From a checkpoint of a small transformer trained on Wikipedia.
Training: 422M tokens, 6437 steps.
Each number is 500 + 40 x the weight over its row's rms, rounded and kept within 0 to 999. Layers, rows and columns count from 0. Numbers have three digits each. The size before them is the row's rms in percent of the matrix's.

# k: layer 6 attention key, 512x384, rms 0.0292, rows 240-255, columns 48-95
# q: layer 6 attention query, 512x384, rms 0.0292, rows 241-255, columns 48-95
# v: layer 6 attention value, 512x384, rms 0.0292, rows 128-240, columns 48-95
# o: layer 6 attention output (transposed), 512x384, rms 0.0361, rows 128-240, columns 48-95
k240 108:568515485512518480469502492471511578456450514460538558526501522440512521480486439545489488487512575577473446583494547463525489487469464452566471
q241 110:524509454497505552470479497515491485473524482512534450515504539460434464501571459454504575522490483557478480604480538508458506463488486447549481
k241 098:461488476480491410450543492589578498566556497496529451531545541504492528565499455478480502514511516548473530505514516502540438476475512446465528
q242 113:513459519471493495548449476528534492467511553573555527468486529510581508545437550489529521444547489550467539508512487507584506510483482528413481
k242 103:469470477482437434494551479506517494563556511487513559542493532531528486476535527405519578450544480492469488443554515468484495470549432463493462
q243 100:481486562545525491496479491533487478491505514569472478531497468505385470547472459474500432596434429478536502557455445506552565434502418545529455
k243 106:548490430550460452426513412484484413561554513476500471531433474462534526487527524495499468529532517545465476492429452426461482513549518559452499
q244 110:566454417491476571544437511515539488558434486542486468530514456457510531457522467467547489531612496498497511524516501465525496497507488502582486
k244 112:536537499508549506557467442496451514543522400551570524556535478535476477538446492514511426556485504424547490539549466547446464529509540460492497
q245 106:513458552500543568479437477445514427451499536497548519440495597430471525542534529481485469558530443473530547496480469514508532393500551466474522
k245 107:514498543483504576501580542590483494413466581490463481463512471471483446578532510460471496495547582526462525497520495465494397486448508465535480
q246 115:490494542423474462519555512486493457514510495468524497490485541552463553433488489455452465509562431461524458470447440503538524542524537480499461
k246 109:481511505454504490524528574462559453490485520519425490453470535488442526511487459491614501439444541501525439521455492424491568493498538563471495
q247 107:498430455457446501551509532554501511509488435582553560485466465464492519500491523459516487477496497507451518545527546482481473514460527486454533
k247 102:422495465498431494497475564479542437531503399514463482531525534458466494498567525456482488528482589516450545569543478495497542519593454488547574
q248 110:509505483399562510577502486430519495540401491493529518444541512516477536515587529479428484535554499469518484539523463505532495500524432490483496
k248 110:588442508534530480420494512504513557572453508458534497479450512501514486463455475474478465566509507548529495537487524547523547495527574441506518
q249 106:434438471482528511458512499547507469525520508467551479510474461485477458562495502435524479555527503512506443529475422457508532539507522511478581
k249 108:521547456450546480460523504573552515518510584529505500516499556462527532467521509545452426541490404530454496521482497539523518503482541483483477
q250 114:443470474447528497453535498464549510454481540529475545443511514405501516564489513469543532493496506518514467478492412511515522542518469461387473
k250 104:438531583561487538478469533464452582433583478481509566472571508504466476476532499486554492469467470496568504526511454474486529510577462540504491
q251 105:530538548475428509537509512504513495535497608527529568457542481461522443441519450499444516453505421455544469501575498585549579476476494547495523
k251 106:503550500526524480560468542446477571479489478454472466587535512591559482471503606442398449482516540505547499528430567483493451547438458553452515
q252 105:508461501583515526544490480545460533460475550535479524437537501517518402515487481499576534393472465452457478434464539484497497500502482553497412
k252 106:475440464497558553498543501504506500460557585437526466464527504418549461523535563533475602525537489504523408498478441469505567425439571447509513
q253 108:449413444464517511460467488497476499575512530506537503565476493494482540487445503485555514507523443473473481463451496520480479493482516484446515
k253 108:502502559446556479555531448509497516521525473490478489570477536395500558496474489507418467455572476499482500540537542549516445467495534463524438
q254 107:524476416537526495517540472500416449390424573525469497462525501511504475457512460548493491460498479477535545570598510477493476504494480594480467
k254 114:586470530453551429519477485440448520384512467515542483517531504522478520537514505553507470473522521493520513518503492475431539527568502492508445
q255 108:603570514544488431438547451476482547486431521504492459490485414493432573535397542566516515564457549517445415509507496441425470548477502498526527
k255 106:435499446482491539555500509510512491579500507538493524578543535491553478426504521490429547563603520510532496555517498463514449517505457472508461
v128 099:550525485524488491375529408506526493525478505512556454483497452427457435564499461569583548549566529563513501434477534515437505497490487549511456
o128 094:583523536492485480506535525517527494531494537450520471510468477573519488514475514491521530404491466490432569519432479424486488538566498456550508
v129 102:450502476468539478490494446463487569420502526520508559492514453572446492498492543508454509475527506485511548516559464472461531503500476512505528
o129 100:500470541515424553515450541482588506516498449515500442510570562460525543447501500531476499537488444517527541547512440538565506514538554540497565
v130 106:528467427517554541487419519508486526529501543434533473454497430490516493539475470524470513459533492468512518539517528490515502514511486483477515
o130 099:460479506481490534507543473482489491416461533512528514520513583518499556458512531501490571583484488551399483543496507461501501510508511544439443
v131 093:397423483523449437474403519544555531492467501485592434517508522583553490493507501509513519516514444490566537541500544473524577549548427512408505
o131 087:496482432449551558519523459452442582469494538479464470498455460564493496452578462475508539468505452504544469498486492443527474525486423501500528
v132 109:488433525518517510447461544508481486463581511501469465547554482480514504424434476488485495420443436495521472504606485536573530502530479503513516
o132 104:514514514420463466500511587532492416515558481497473464474446462471515459510517480452512540450595476490512543534454490507539544561540554521532517
v133 096:480546564440565560531537502487507524509459474530502573465553462490519429540573505566543547550461503535473505549547554557441464434480474483450447
o133 095:451416502536455484515454512438544617503459536491584507488562434572427510480483508510488456381464461562480545471526507439552577539499520513465565
v134 103:545439457510462545457523596475533494485494514554435449511522487469495509546452520454483520520486463546538507496538408457558558488527550515503537
o134 098:540592508526549504492495464469452517463466420453483530467502499536524527462429432538494507537512453469569511560463577517415494484528533496549511
v135 101:476493579540476541566460524531538522486498526401509489511534551543480504471481556439485489510486412548496501434476496535499431472500504460540506
o135 097:492534456440530551449447482485476451488547444560424480475558533437467465581527554531498389548530527504474428506418477511474439403519433461492482
v136 095:488587507466518526482512594425454539544472452478527539547507465470476487479468429474473522544469475487502449530510461437457477496491503491438445
o136 090:419578439566477558479496532522491519569501501487480533523503515540524525499566504498474455456445520594432517519476490490530526585470466493612572
v137 100:511498511410415445492507552411558555465526556503492443500576516493511504446552477479480496398493485452485544531504553519514496477461525553516552
o137 097:434422492448435497499461463521449470452417417495500553503488538520471522510468515463510425542470540415506499494478547488488510511418504522479508
v138 095:493496469501571506492532488451525507470523552509544570561505494513540538535435506564488466495527501465507543477488486529520546531471421476507526
o138 090:483410521604504483561484490508551451528492557463517582531507483548555517485492420493540506430443503458481512476527515550529504492483501421544535
v139 099:405479496471511497513507536477530510564510477490486543462538471467415522543500480445508471482504455420510559559480446444509449543497463495429503
o139 097:551465482517451517528457503577502544507478469479511414498501593526450459524451490474518466491509492473444480465543488495470580571598548491515449
v140 104:516515556541508460539449507464527533516498490481583478505468496538496490505509491552461502528531491438438533527427528488461468475501498494454530
o140 103:522432497554516576482518494518512482517518454455490543520530436511564480480491483560482515472391506613478469436487545517567497501477515561469577
v141 094:539478535465453529547448463517496502550484542474475528512502496483437493506380503529478499542481480489460522512488514445527492484502529515499421
o141 091:516526568461483471496441449544488437505485547520512510527500467545478515494487515486477510528470591502514465489481504549482449518470507524469384
v142 098:512518615474449514455474588530537474489515513516461474483473548487442488507538519419512546452451517569532464513595502473474458532518527484542591
o142 098:504485552442487531492439438463506487467522504552482550576541437496603563511493531516526499527509521420485527470516523495438523429458516528460523
v143 103:486615456458518443392440466509546535556512536492454492558519485460473498533539524462522518489459439523480449598535487511456574496535498487509479
o143 103:484448497436473490525487548483517493414472508568522509471505536531521531438480486500552502471581488491469592482484472409500551491509483509509484
v144 096:498514493469430438458549461514494573451551539566511479547489411461423474499569456552498489495560557509486460544474530428499543576508494426474542
o144 094:544482503541484572532432504477541532511478424447504523530533484503499464545488500540459437532529537465492611517511472469499478445514528548522494
v145 099:513501491538509525522535434451517499494444521526520482500488504521438499554454503476600439472477432458507505472575493516413412507554535489479509
o145 094:514468479432549475407542451556541530452526491481463395511487546498548592474535523497541459510507499446534440456514487543554483459441500515495549
v146 097:532545533508574438502494507497417502460477441536435557507561497413471512525474481482565574531548417537572480517519573573497501552482485496615443
o146 093:488507513476484506419547461472519485466542532436528458479485426520484550596401433497491495488525520547509540478504461589438467461469470424429535
v147 100:571527546501452538495595507532497473402530441553512513452517494569512520502507541468556525472530500454495490439466563511499545522498453513519500
o147 096:460544524457493415427509514446500480562440554525499562499461488486510481502513527499555489518511417518456513489464482546400469512437452516528463
v148 098:503535492398530498518469556521558599560482579459509433498474500570473518499465509509515531431525497462528546485453534537482415499476463517421473
o148 092:515457507548499512499573466516436395541498506512533456573425538486498503426500511435514497492552480521466491467445559519564573456456467421502542
v149 102:496438461507494504440521482473471567479475480488503502445496533512484512480531572498504551471490471489466484501437593484525450448531447554562484
o149 099:546479481496477545465454519415471492494487613455449543521541485458419619552515521501530472490528478475509546472526448504397560474513458457470555
v150 100:446516533513471504503487457479519519474491478565527441537510472522500408491469465544494420506568474531521520546524562554446515527533488454489485
o150 094:395572541474523488496555558514508473458509477562476459521432580480475496496497498518463492478488487493480522459479492487447479427435487535555527
v151 098:543504449498525424474446527469513529450479469437461503486479514475460554506487576456402542478525460400453512508508515511496522479526459482568451
o151 096:569502525569518458467487573472546516485531493527543521492487452526529594536502522511440440525462504482493550496561466468481407417496454538443537
v152 100:416542566480519479508438493564485436537508559557482479544487407467521477499526467543528518483495518506466537511508464476531490530426498451513552
o152 097:529512519505520487508431542503464479440484454517570518531477581553513464456450441461465491497451494484543514591453541490482499528522460471514520
v153 102:563489446503479434467519529536498552464471509509432564536487500434508521541561516477523528454482465531508465481525482557498472569522518465460510
o153 098:490564484508489462420509475490494497423507574508546474494497523476494488556442510514523466569502494536423508516419525517412511487477498551514495
v154 098:452508495494507523528501484450528451514424460541480483443554457475516479539570494506490544463523542559466543462406518532493500529459466536543525
o154 096:566552583533476537510442588455543528456414463523518434518460513444427515493418534530473413510593519434428467463555519495550459506546520457490521
v155 103:594502556498506528521463591519491504435460504485511479567440474531504477426588462508434535457561516503408520473561475516565454517440440477530526
o155 099:527486465493465476497523497558455486499525524519544445489534454533459477521414518451558494564464473556506418521504515566531576439490573547466468
v156 098:477490583474608497549517392513501548467474497447504461464556489508578423570611530505550466561485506509462513497496517472498575496488470483476536
o156 097:505502511522491540455517527428529512589545550474556548463503505484485581441626509550517513489492514495504465460516463498496537517455549520457523
v157 097:557490436467534498533409595458489544512468537475512519547494491458507477521503521448482514524474497390458557517536520460510496489465481490494489
o157 095:478479572502540487497512589533462572500463466518571521514517564547548486593492496537498491555418571503487436487565513490502532458554502537566464
v158 104:498416511518477559523477516536492483493456521367533568402491535491497502520491526476497569476481510522492488496444507452394538462497428459463426
o158 102:545491571483456503566468446475526491543509516532459604525549453497509489436585519498513466456484499532528458513528486488511513525516540526522527
v159 103:444501460546407517518425564570426468517482436423476455452492460538527469533469605454475480521500473506484450457522501456502491423546498447501492
o159 103:498577505490518526457514478523569537473479547518445513535525502511552518418498497535454453462548498603504462527511514531585523450430512503396489
v160 105:523545501554489486524489549438477550420412465565514543479462557422440471480519512517484562557566541470429505451456519501475517474500489525509497
o160 099:480461494495533429502542508476542517559551432511455390470559437473467508564467512479481548499570560496560500441492504528489533540474494488449512
v161 104:513566578479486509548523516522486426482510567526521496456435550511421573581513493483469450461549486550551480523538551493477459489451454523492503
o161 100:477500493474495519562576407499489476448525439562508504507484470463542563455413444520446465520510465561425527468496541493526459456529525458527498
v162 106:487546524468461547471489550509458482500489480511549455513587439510476514478528399458517468526481493485549475510537472498550491563485530471525447
o162 107:462562487487536563497557537460401614503483560432483556474476532542489523525526504443497480479529497517513548489473519428537487460578519536455436
v163 097:599496463457530517547455517504474539527466585476457491475587542526548517553481508468512497499489530492548492497616492496521508499555524605603525
o163 092:507516477501407489511464470491544515470553543495452504426487468469493611495496418447434518441500587500503548521513539491507535439517501452496467
v164 107:482465521584506507500443501512503489520497536519455441477510474513528525560505513499460466511499484474422560461486508472444469476574527508471421
o164 103:483516499534486446529429504470509430539415456460482532548521511496508465501501530513508465513505513466528509422476452590542458530575521536597471
v165 102:447498520499532547524540548522484549510533554487490445502495502477532471491528475492507474436521513414490429512460559506513511552483520535429458
o165 102:430466492498462506502514480524520500422557485507432532509495498471429472533498487497545486512538523544506448453524472491572502525563502519460459
v166 097:489525501474522478520448539504457483481529590486519531476455497516517522573496491532490508562468511467479431524448496487416501453454498492537491
o166 091:527402540535490507491413452464627502557480490521378492489550578470516511490499465538492540518560551575579560542509510445485580517500519499458481
v167 103:530530528488492518567471501485483545475523512536499542455527509510442530555440512570454473444579482527471499476585521595514478491497517530576489
o167 101:460519500603507527456532414501408469522519498578469508506535562457501510452482487522513509465536500524496527474493507453497562493586513468420453
v168 102:550503481433443486481520504518489513536440484479505508448459443559539553497490530518508465434547507585509450495506468525556490503497546519556423
o168 100:571523515517430540406467558471573459519406517509600538535510505595475517560492491485498527505500493510404489454476514507451518520564483618497513
v169 099:506576498510505532516500431491488503478453429493559500476428509479585554569504480466558443454504489483516555503522474511489452520530455519505500
o169 097:549407504451413495468514530535583576545473538494501452515536478516530490434496491513509481545529491541527560481558549520490543490493469569552522
v170 102:527490503480488546516473464477496558533522508552412528519528500483476472566477516472495489531487574479553529481442481483454404501483514539470531
o170 100:473514563542426440473454485552476506483468445569497501429549579522511515464498524497530483506526499457530533510540471493409516465528538473503527
v171 106:553576526475455467533550596523607544475569460488496489497424504556508488447467554564476504484488490508453535496523463513521425510511551500502418
o171 104:467574516491540494484468481504416483531462498540524550451498468544529447530563515466509505521551468541434502541478495479447519459494479460550521
v172 107:520543574463438472493500480442494495548494590537459547539510522470469513477463492524502534530499509519527508472494490458485509453565515498526555
o172 105:495508528476511519481506474478482474526469456454533488490522515543541497463458558476440548560508551480487546467520534508473501562498511504547446
v173 107:441484486504471450531458475484489493472589484547487495497504525508438498522430514412504496506538494459454475518536517500483462481515479519514418
o173 106:515526525496481489530524517503512552521410545446435571451531526545545572468472486516457492499478451494559520524459561467634466579504546517414443
v174 102:469506457520484560475524533521558495509429488492468461438461496475523499412444469525543522474487553478471494485466509547535498503502557519474496
o174 100:504552413597508511459552471434473462441570462531477523519467464526506507464496516507498551429490489474465506469505527454503456488464498441503449
v175 104:450490578466504582553480499490531454417469556508542460575481489440514513488559486480518543521505509503501546492487523472549520484528437485578521
o175 101:483465493572512461497443480507491538538544490426557534508508438565538454542481491446426515567470481523517526550522508499584470537470493481432476
v176 101:612504495477501444555586482504480503487548505530531579530483459554513478498546512523552430461476461451494517514477520497518536549397348478507502
o176 098:424539459516474501509461560478470489503469530528537441423525493377500444517449550499506524467450560569520516451507489551521525485499541436513509
v177 104:490435463430486476535491533519505523440501545516483532464519529381530489509531523558534520419555458510437514500449537538481509476542534459519459
o177 100:465445542469489456454435480445567502502429529456495488555458465457489556511507579477465444467557523502473511466557550502488476495530502527508488
v178 097:493443485535489468478569467430532498593476535560523442474466504469507527428559517562508484414585559588557482505483566438466574435441522574516530
o178 092:468461528489426546450500455545452541482459423480514538603531500522501522491476479463474469521509516493482458469443480607512532556528410552448523
v179 108:532524567588515545438463528513573445527530474553488485500494566535406515544501421487523579490537447518505513473522521590375541531449508480471504
o179 106:516509497486473434465541441455518573460569442502375473445507533530517520540483568499476488481541532502491505456462508487501457483494516494523463
v180 098:529477460481472505557482503499458583467455528466451550493475496473519473490500472501577546546423425534532530529443488484532529494470427459514561
o180 096:481479497534440540523492507530551492507485509472487511522520542491491455560435512533567496480531491473494498543505499494432472500488564517449482
v181 095:503433473529576508542531500492522458489518451538500512446481530554507386490513515560395522459503444498493482573500497546518532498534453556530515
o181 088:514536470572511526498414521437492536497529537509455427507516463494492504524476537524444567495493557537465494475436546470502478436454526480441496
v182 095:505437476521460543524480437475514486514479534513508495513388447536454472544397536516455448515497532502441523556492516428481497528538512423551514
o182 088:503470512474534515539538574535473587496564484490483460541511525465590510490493456479418464524457517484526490488501466566542489435510509497553549
v183 103:427468532549454509526446401494462499534591500518491481476496572531477427452497558496481411487529526428478498491486496498558460459516516542471507
o183 100:487444538565506491489490536530503523460429510479570545506534492440498445544503506569465467492475507501552489474389462511546439531576494555493547
v184 098:520443443498496490551507491426478495481459463541504533561551524481518510474508482530504525445572500495529518523457523500533485530466457525497494
o184 096:482495468454437515426586530488516508516541547516492499463534516527477481508522537549473476527451488485460477468465482572492516475519534519598560
v185 097:533553461565556453488394532424440456473535510481544446444482482482513601550464426556479534573455558484473560550579479511544538386523440515509472
o185 094:580523516479459533513468450458484475531546477502585486500520467493486471507544545529447527433480492513414466496496451485494502578522493472527520
v186 100:529506547565470487502438430493510442495524461568499503495557556510473528440492517510524479545511528478478485466478562487459478480518503510526470
o186 096:541534541491508461495550451528545496531486453510497485446526586518503461602478448522504542488483570551480539543473435528394410498531490500533513
v187 095:546529557453480506532499532523415450513558607485515453536503550543517468587522470535542524500435463491526482439447536606522494509461528449503494
o187 089:466561547513492546474572468447492490466529517517465570508500553479488537545475469556498441493508507461493476478475473491423490461510537487512460
v188 099:511556519508545502477473476582527491460498583493518481485557537527517548509491556431483466546558556474562508545470467504531528506515512531476562
o188 095:519473465462429465489503534454427567561476484466516582502501531496469393550468510538465556455446511486468548483538477575540510454533520508508524
v189 104:530488520459597540512528489527562540581504532464439545537495422497524479526553502502503450495487501437523448495563525481511532514536427500526428
o189 102:472569444482558452446482533546465436513540528459509466512496453459512556500468440429524427540532463451444468476526449476530486562460484514470456
v190 102:481491489517466477513539460520461505466480462510444471523587533439513463429465445524499446484505508465494458558458506468579546432450569511477489
o190 098:500531463518502446457530629480523593526526451491511553530503486502511477414529568475462504390529534450448471430565489557516539489499529523460444
v191 098:528562513475525488540518515466527480494569484439486483503482471547523392507437610481515516446585508483471486521524496509451532536470478485466550
o191 094:529443546529538508499573481478470558497464461518493466521487527550495528447419418519513492543446491449550464434472500476565547477452547547544525
v192 102:501543487459478496470456508429518495534461495436428457447505504531491509511531530480549466540508474519529473546462511466506489520480474496481477
o192 095:556582474517549560574529518546502562453529457517482445529472531446506511480467465412531516433512534570450464482501466521503532468532450490532560
v193 098:488473465531533471531511453587549476524516520488501568477548538514558471436481530511496449500415517432603454507531576495601507446485460500553467
o193 095:546505519402496445511518564473475443465536543516541382491468412495505472517432486492545576469530578554506476470533467512458515462484461484386470
v194 098:539533492507478552457445504518453455543545528531522525522483591517506498458507604480501528487507537513545473463541467525536587537484513456484511
o194 096:542520521437473498476467544474543414477513479561478479592436450529585464550482451529478472571498470476528489562535478503568476556480525506584503
v195 100:473473504436551502554571495436496455474566475588493517520496485550429489429501501457525506595546515436453501525448496507483471504515456474492586
o195 097:485530555519479493506464436463523515527441513377499451414506531474467504447524534462520553472573536540543471517599480526460570572485535534485453
v196 098:523502485441431538569474516467583557530443545557507539514517492489608439465524493577463534473524493520438530553505562534457511493495502442502514
o196 094:517521445548550513508446522554530458455531474501527428462534445478541518413418525528516493600479484563519499446507487476508467479481503457446513
v197 104:438479488493540570492487529548548464486450540481488488508527461542516505464483516469526480440480546496412501422440447509526558496450514485593484
o197 097:454499463524462480493564533527561431490576502465517480560480514450466415481512546506434477538514555514449475527426467479495537448451482535488522
v198 096:559434479496498560591535439502526531464480508475488460501503484509479555470442482442454446462491441509522495432480489467492477437429504481503502
o198 091:557525535511580502484439558549556539559474489445461543416470445450484489564554517426486494511481572489449522512555451482509553531513479520446447
v199 099:531495514516568490526456553579567541421475488574562551485540474460509510558485530462509522523454467535434490509534517465488512531537473502490532
o199 096:512512516457537479475533466526477508537529472527521483497493497520519520480470520609461522557470529517523520531511529439544525475528503558506455
v200 103:495547484439559456479533444507496551525472511491496501475472416544412508508528477477588501502485558541555461508455439443598420583506523490504549
o200 097:439462491447438492542564488441507498427506508468489525434502508514519523498577549490504523499520525574498530487475501453438489450441470509594498
v201 095:521579442555473560483464547519584532515495467439521565500498496457468463453521534524456553528505541554505448549467519486509526526483539495497495
o201 093:447510512499549500489496556490458520564566420541472450586549466539491485465450414505503523459506515474458453530462492473544434486519517436491524
v202 099:510519551481521546490494411453472486469426539531499477535535489450557522535529506491493457475516478551442493493561569544513550427501517477565606
o202 101:465509534393502437540546578510528463533508516484509388471526490531509472458460479436510517511501490497499486463462498527477472546497536559478512
v203 106:442525487477470545521577514557481501543437491527513557498496506511516559474428518482434490502507518455502489492483436546514467494589474511551495
o203 106:490525456563471459515444479504545399547449578531505476510509594408473519528432516505455529523529487498514528454479525556503552471541541475436522
v204 101:494491484514513516458545480541560431595531509454532459450507461522525468567548524485484530479521422527494410584544509535440474429542471442534504
o204 097:551447490473483502506483506545538477474472454502509483535465519511507537506509471486492414496527513511476559466482440513549577504492446560497506
v205 103:525571445518488518433424468490384550524494544506535440503545489408522467489457466570490461582487543593529530428470474465427584527508493469509548
o205 103:505548438442537489500503501519510497472598508521459499449490501468517422444572440583450547455478494514408491560530455511534489463453563502536491
v206 101:462433527532522529565542504537507438494571520565525477508434477462451463558515470492523510513440558485512528560548471505512492566563533507515454
o206 098:521516536455500481486488467487487459530444485478474497510499482527524561440525485483455531453563459499465493540492510471535540411540548471497533
v207 098:493553527536482440465462503505461518505442552423546462511517535568527439518478510492478537528425474473518532549471491519488483478501495484448502
o207 098:641479521530531514563499490475512548550576518465485469498443532472545491479580428494541507439541486437535471483516569405438453381496495499461469
v208 102:518546499522486499555446474474490542393441582475570529511488548466531483488430496454492557504464463519527481467466560503479529456482559502571503
o208 102:534493532559533481519552508514435549496511508537438485412538471513515440579488530531547518535478501537482465546536544548487521507489537498469518
v209 095:473502496465513486476452525498508498574396548475517497519582511479558499478571500529491521481496461539527538528523444447460570485434448566490551
o209 090:481505460462518496512476451529450413475647544525557477503505499485535427436479473501508448586525490472495519484450487489533500544524446490463476
v210 102:503581479570466541577526463521505459448477642431556489540510535473576482507486493475482540493504526504522623481492533426554450474485455512470477
o210 100:436403515471537434513477560540450482504377505510487566545518504525496533514558508561460576470455517558495451499438491565493494519436489454541554
v211 108:482414437519448441427548459488487461486513465548494539490514468500482499532522553488584473503416471539502449428506516488456492467530460523524507
o211 110:449504552496477524467489484548521449507526603461535423499509508438517563510530469529512472523543534547407511482532540505503456549541499534454492
v212 100:436491496513559498572484500484573433430496543441526482433508496452490596524564471496440580501465602435563520490471437500503565582503533525489519
o212 099:517457481472531447421517432475471500542480481405508528510525497432581513514475484494497508632460478528563494431527510537571485514474490496508466
v213 105:465461453524450506522555552472500460514540558527515530499579537452465456509489479526512459482540507522474458486448468503445443482516549424463482
o213 105:459504539465455521489478505499576612495338487523534491440525452507540529438517522542498471480526483437559597546483529503507467524479558551525499
v214 099:517510524494440438487519537595496545419522453448406546477495510417466493492577546496480555567500437481553499511504435478558437509514490475468501
o214 096:526567398485521640469536447472476525489487472541517543476528510444552537547426504527566478523562477503515505459495515538501411470491471551499505
v215 098:423492501482537497455533496536504520421482563482460491467525465537494472547532545488471519451513534526485523492482523499505500508521471433494464
o215 093:552543517466542505567421555544517441517528555527570496421503550488426540516456506439516483507531436505439505539504510505475519425549489458429481
v216 109:463536559522530476568431488520527451465509564455499490457472434537477513465484460526492483396497496525504538466462513511553494489485492444474508
o216 106:465522450410543498580524568464533506492396463528508473473471511520509430506563425483534483472522429480518472540467507521506548492450471508545570
v217 100:516519468476505465554452517479460548473539534521514441523452482489496579531470506486458487498477600493535451512466485503499512518532508471478504
o217 096:491455516435420490494472561570559473468484407511551471446533556573528572501550463555514482491491467429494551516522461498508489516500473534508498
v218 096:543482492487425450485450523477515472488508494528573533483561537481548544494471497472464533489442471426458534495486427391492473487554503493476509
o218 090:520493525450474516489449466596467519514381496574515545502497547509567461503568496492561462523477503414493540505554474484422550494482539512519553
v219 103:464460495530497442505427521494521515489513548506463508508596455519495512501471472529481478472468521486448489557541436437437472514471493570517450
o219 100:544562482557499536459485503502424493498545481441556484530566507486505473481504517521482526499495563494464503440514514547502552521555504491563509
v220 105:493517562481514484429493458475511478519534447526432489485517494587461409514528581511475452551496490508438541522531471487458564416506516409571519
o220 098:466536452507501416511486516501584453433473516511510522517482483527456488474458501566493437460492483521460455494457486543482566552492486490540515
v221 100:496590445556503489479471495537536429494496519529508494533453517445466449532512497555490485543507545471510496485475513504371486458522500508488537
o221 095:487596538511590484499485471479495568458439518497551507528567514530559471444477521549505522465454514528440536503508568483451539486455487489583505
v222 104:448501552488546543525514494475524573488401529531483508447446537483546530460534479497551521522499529506428520465473446538473512603522541632493496
o222 101:499475501526502499406513423573471465560484514434499562495515433505566463552430478505544507516466500509514504466475508481510570463484538467498498
v223 101:514489533454591518448515418537482498551530451517541537548445457437533493509445466477450486479492535519543544498519465561491442505469479537487474
o223 102:510503587570446531434534501567565541558481571408466512488443439459529472491547495529462399495493496543458491501432483569489590487480449501495524
v224 097:527518540542491473467448539550532450482505445559501458560483497509409560522476496472531510466464542497518449552458506494489504471471529467504532
o224 094:471484457429492460517489491466520493465552451511495495518471508580482453425457491523446570495483486476532545520490487530503472477489485536434473
v225 107:551472541527502549514504522545538446505517566486468495515522487475574451530581474584564439421543469567505481490422570447464452572572455491531508
o225 106:500508509490599541526404482502499520547462406525565530489519511523479567497523530508457481573431470450581478538601494500492489500514533527517480
v226 103:474431518514465582491544425507525457421535430564539473499456520500485489441519478497479564496509482523539526557514488502505536530490528448557507
o226 100:545528485498512420454503447539472488398564479403479535465478425441480456496518501412492515568505520444544513534569543571481501528525437515446455
v227 100:452474468590531536443465471519448491470423535489482534603452481426493408387507481516489446471509498548531494411436493501448524443514479517473427
o227 099:461597525528519479484483510511564521458592509483541485454554469529493505521426472495452511493469557532415445519494484502549481545513511606461457
v228 094:541495551524491497508494507565514519485489447506463509566512506487523421533485519546532521473475459454552501502524493493518513479518493471447474
o228 091:433423473473512439512525538519483578469526544482509555484552448539561472474479497457465496495527483502539560440560440456479474415562500512514458
v229 098:503417478514508441529487474484497480466575495511449543547436527498438581495472468473486472514533523409483504492540474526455525546544534564478466
o229 094:492493562475482485454493469502409471483466488502499483521475587473490465461531519508494487494536537479491510459428487598478456481486548420496485
v230 097:535453495511443524534520469563487495479573518540474491472516472514514472508508450502524502446508480501441483510479494585493480523498515487527502
o230 096:508614572516539519451506529471460523494571482484506531498451504423488535491554611441506496551484465490507465497456491565525474495523542536541515
v231 101:514534485484530527591568528471495497500550491522451499568563485497452454497485439462471569471497467481549495484465495508528516553471466546475530
o231 099:501551515521553488552498465448519440403493510508531424417429547571488557475457522466492474520523462462450517611524484552474472519442513455455505
v232 095:478558468538548436504506537561482497555496451509490451394502413471506535494491489463513491441540513572568510443528494463459497462485497508465474
o232 092:477522460437425479469456475490565515498558482537554491485530458544538492553509472533535486490481468548413511495510508444514481497518454494473453
v233 092:494573533464414511526463484550551511557504532461478458475597496544509457484466429541470517521500479525616458553479487469512457466463430477546534
o233 089:471548510509510537512491561480510524524458521536432530546482478509555554514472608447461507482501515441468564466489492466625515488510474452477499
v234 102:468491488483460471436576603594493540508559458472469453460505553550436451549451539522588488544551468499476467466454444460462538500524544534516456
o234 098:429479525469517530475428470465548449538447502551459474439480556531464457496492415501462472493625497521507492523473412499465440495512539491529425
v235 099:482494458495449523450451519543457515502547519542535486481474440472562507473506538473535500505509523553499532512516587496537525633484544529455429
o235 097:531585485477465487546465498502505476531476458467514430582442389553458449512485482529466514446432524469495486563487518427519525485521537469493489
v236 101:497496525440483497405446542465504474429515479541452463463519590465522520462497548522577479522483595502596428542447535472530468493499454520505509
o236 097:526465526512448527534520504560551526544394458470513532484505541442546406452479456545521518490515496496574563520547519518462498484530498511526577
v237 099:525545514433490510541500539484467465424532427547508495529477478537486488518482551490456432473526521465457536465471447500495472462507464429470476
o237 096:450525506478491490504500545473528485546462524476480420476536505550465475479438474520542445495524420515524445504519543536543550544504556460597484
v238 098:421473507556586520521494499529496494555515455529517415493512481498497453478512546519476466447480532480444520486545488452543449601475463427541482
o238 095:489473467528443448516456527384491455490440534497525458546518579583513500563404420502426544462498521522507487564565508453532555505511511559492476
v239 098:487533514520529487478435517469480510533494510527428410500487549519495462559546487546543556564501477465459507488449544537452560529483436470509512
o239 094:557490503522509509477500492465460477531522442446516533492557563481532565514524507477504471474490468518443489464447533464452530479534556502556526
v240 102:522474486517471498462455518435536549476512459567529469436521529544455472484523530497530502533454529405473584480468503506413470497466506545505463
o240 100:533447559502436553527614515535509526514482433474514462469544546446545446450532531540519489512502545471516508416545526458503589499506577504551552